{"vocab_size": 8192, "hidden_act": "tanh_gelu", "tie_word_embeddings": true, "parallel_block": false, "init": "normal", "init_std_o": 0.00802, "optimizer": "muon_variant", "lr_mult_o": 2.0, "warmup_steps": 200, "schedule": "wsd", "final_lr_fraction": 0.05, "doc_mask": false, "dataset": "wikipedia_en"}
Each number is 200 + 40 x the weight over its row's rms, rounded and kept within 0 to 999. Layers, rows and columns count from 0. The size before them is the row's rms in percent of the matrix's.

# layer 6 attention value, 256x256, rms 0.122, rows 243-255, columns 128-255
108,193,165,226,198,145,248,213,172,229,193,222,217,245,139,218,188,138,153,247,206,177,210,159,234,158,179,257,217,225,230,212,206,152,157,243,188,217,177,177,197,140,230,189,201,221,161,171,203,131,216,160,141,299,211,238,160,227,215,176,183,205,130,212,170,85,151,217,187,210,239,150,245,157,209,168,220,227,179,213,274,212,150,249,223,187,222,241,225,259,144,184,138,186,164,203,181,178,197,175,186,162,219,227,252,209,224,147,155,120,235,264,162,248,118,210,220,207,209,162,251,133,194,235,232,184,173,164,221
112,150,168,208,175,187,192,232,181,222,159,247,237,190,205,177,226,200,228,137,187,181,228,144,116,125,177,168,206,108,169,279,258,180,234,205,148,160,189,147,257,235,236,298,193,231,183,214,199,209,199,216,223,209,253,243,261,251,189,101,199,131,237,176,247,129,213,241,169,217,191,206,207,128,198,167,230,230,172,229,215,223,220,180,246,152,231,248,228,192,185,154,209,319,267,237,208,173,213,244,229,147,166,207,158,227,209,248,212,178,191,227,249,175,239,188,237,184,235,138,184,238,248,204,161,191,213,226,289
113,186,138,162,167,153,243,183,122,185,299,219,218,154,201,213,169,210,213,168,250,173,206,218,207,139,227,211,166,169,136,254,103,270,266,239,147,256,219,257,191,149,179,253,155,205,110,219,149,250,233,218,306,262,225,153,218,156,201,167,217,194,257,246,178,188,104,216,184,180,236,293,162,237,198,195,169,191,195,170,239,226,292,113,231,230,229,198,160,213,225,195,164,160,231,223,284,219,266,255,205,202,181,241,167,167,212,210,188,184,165,166,192,224,165,187,161,194,196,205,258,122,210,231,175,184,207,197,161
110,218,177,203,249,193,232,210,200,189,185,239,164,233,253,177,124,253,134,222,198,151,171,98,151,171,231,176,207,243,156,177,160,197,207,189,189,233,178,189,140,249,215,132,151,264,212,231,206,149,198,208,186,206,184,154,228,244,242,131,175,197,237,222,205,144,280,270,207,220,271,141,193,202,225,276,312,161,270,197,212,263,292,207,171,257,153,264,215,163,131,202,192,100,220,276,159,184,221,195,260,216,204,267,179,240,203,240,270,229,211,191,176,182,178,192,161,183,222,155,237,158,177,158,141,263,95,173,226
108,220,222,135,214,223,143,147,228,232,163,191,209,212,204,144,234,195,184,126,215,211,250,230,222,219,173,190,227,223,226,146,205,230,218,201,184,220,282,162,222,265,161,187,176,247,212,187,194,268,320,62,230,252,270,162,221,251,161,182,175,188,199,168,151,280,247,184,180,155,162,125,260,329,163,151,258,204,221,214,245,198,169,154,214,252,246,141,251,152,172,160,191,214,190,181,183,185,154,187,188,183,227,252,199,170,209,224,193,227,209,292,147,277,227,158,171,241,191,171,152,226,118,214,231,195,281,124,208
112,231,223,162,226,156,199,228,212,187,209,165,213,216,165,280,209,215,190,176,229,145,148,178,161,215,255,168,151,239,225,226,221,250,212,196,119,280,187,260,198,204,156,262,247,231,113,179,147,188,213,330,173,180,122,207,196,214,134,168,219,211,145,176,216,129,227,201,143,146,209,247,303,200,221,201,241,251,216,262,203,185,203,159,180,135,194,160,156,199,239,167,163,211,189,158,137,159,155,120,184,188,232,164,215,230,223,192,214,218,222,254,161,190,162,215,163,255,213,275,177,197,265,185,224,185,204,198,241
111,235,157,136,190,195,204,217,175,173,186,284,223,229,222,184,190,182,201,198,182,223,261,226,212,193,259,202,223,182,222,151,192,205,190,235,165,189,216,173,222,245,249,282,208,118,236,172,206,247,223,233,190,271,189,225,184,225,175,175,113,185,212,265,207,192,153,172,196,214,205,183,179,215,263,180,193,215,189,256,223,194,229,246,203,209,267,212,221,260,143,198,175,218,224,138,167,159,178,175,107,144,159,222,158,224,200,229,169,241,194,238,161,174,175,175,194,177,197,246,213,193,175,211,211,203,219,200,127
108,184,213,218,159,190,240,157,200,267,145,278,159,161,247,139,235,205,225,183,184,184,141,185,211,117,193,201,197,256,172,179,151,180,201,256,225,195,179,178,193,208,221,200,305,229,205,241,179,138,205,188,200,170,172,228,182,212,183,201,171,180,190,222,200,190,231,250,226,187,218,169,255,205,132,192,203,230,201,215,167,146,194,151,120,197,160,166,214,241,209,205,167,184,154,232,248,300,134,194,284,213,159,233,123,222,175,142,188,248,207,121,132,186,162,174,213,304,240,198,228,242,204,259,227,154,185,218,201
110,135,192,200,175,190,227,278,189,252,187,187,113,216,304,150,228,213,149,231,218,185,182,257,268,195,187,153,235,205,220,201,221,202,256,231,220,210,236,213,271,253,124,232,191,172,217,216,239,200,185,215,141,152,139,163,200,198,202,219,149,144,181,226,219,173,235,164,129,194,233,223,168,222,229,247,198,113,188,199,187,201,241,163,203,232,181,320,273,129,128,282,220,226,185,240,248,217,239,196,230,176,176,193,217,267,193,124,199,186,98,165,148,280,232,217,129,152,204,228,199,123,266,186,166,192,176,163,202
109,211,303,197,190,193,156,176,191,205,175,222,142,191,246,178,199,212,256,175,275,214,126,195,271,186,196,125,181,161,174,160,135,206,186,206,226,216,162,202,217,178,205,216,63,244,203,181,234,215,195,234,168,177,211,243,158,182,241,215,155,193,283,165,218,191,133,219,185,182,174,167,239,186,237,219,197,198,188,163,129,175,162,205,123,222,284,194,180,191,213,245,162,187,183,176,228,151,189,245,162,192,251,197,189,122,149,249,231,216,160,185,167,160,213,162,229,285,167,142,132,150,250,179,234,188,99,177,174
116,216,225,188,195,197,225,217,263,208,193,189,165,199,228,248,207,205,142,240,252,208,204,185,178,163,259,199,166,220,192,212,170,161,156,190,141,197,244,194,141,225,210,210,87,225,195,253,253,189,243,255,162,186,197,197,279,210,159,195,198,208,256,146,159,194,217,266,231,189,210,216,144,213,213,148,207,222,142,173,200,249,190,191,228,175,147,192,164,185,186,156,215,240,193,193,197,222,271,86,177,160,193,195,186,176,195,155,198,279,213,146,205,232,246,187,170,301,180,203,280,255,251,304,202,215,95,201,243
111,145,232,249,203,199,242,200,202,199,196,116,215,152,173,194,237,196,246,217,196,250,217,246,234,245,175,156,197,205,244,262,202,116,244,211,161,191,209,187,205,194,194,192,131,263,153,215,223,158,212,205,130,202,215,243,176,245,264,210,227,215,178,238,170,196,261,180,177,194,186,250,249,197,144,216,187,140,143,236,226,134,213,205,234,197,253,264,120,261,118,295,167,220,230,118,183,140,225,177,191,114,142,162,204,205,189,287,279,230,186,180,239,202,154,178,182,237,176,256,155,166,99,242,241,147,188,138,261
105,200,166,192,177,326,149,200,211,178,248,202,218,250,187,228,193,135,272,246,194,227,275,172,194,159,305,166,177,198,197,185,230,204,283,209,262,246,141,205,210,215,182,234,237,179,102,195,194,192,98,203,173,180,217,207,193,199,258,244,164,224,115,163,163,213,183,207,244,115,214,266,182,266,180,201,187,201,174,160,201,160,132,130,231,224,205,167,159,134,173,178,216,136,161,213,211,195,175,212,211,113,218,187,251,231,241,204,204,201,178,181,196,271,198,139,231,243,220,142,136,184,208,173,213,163,155,173,187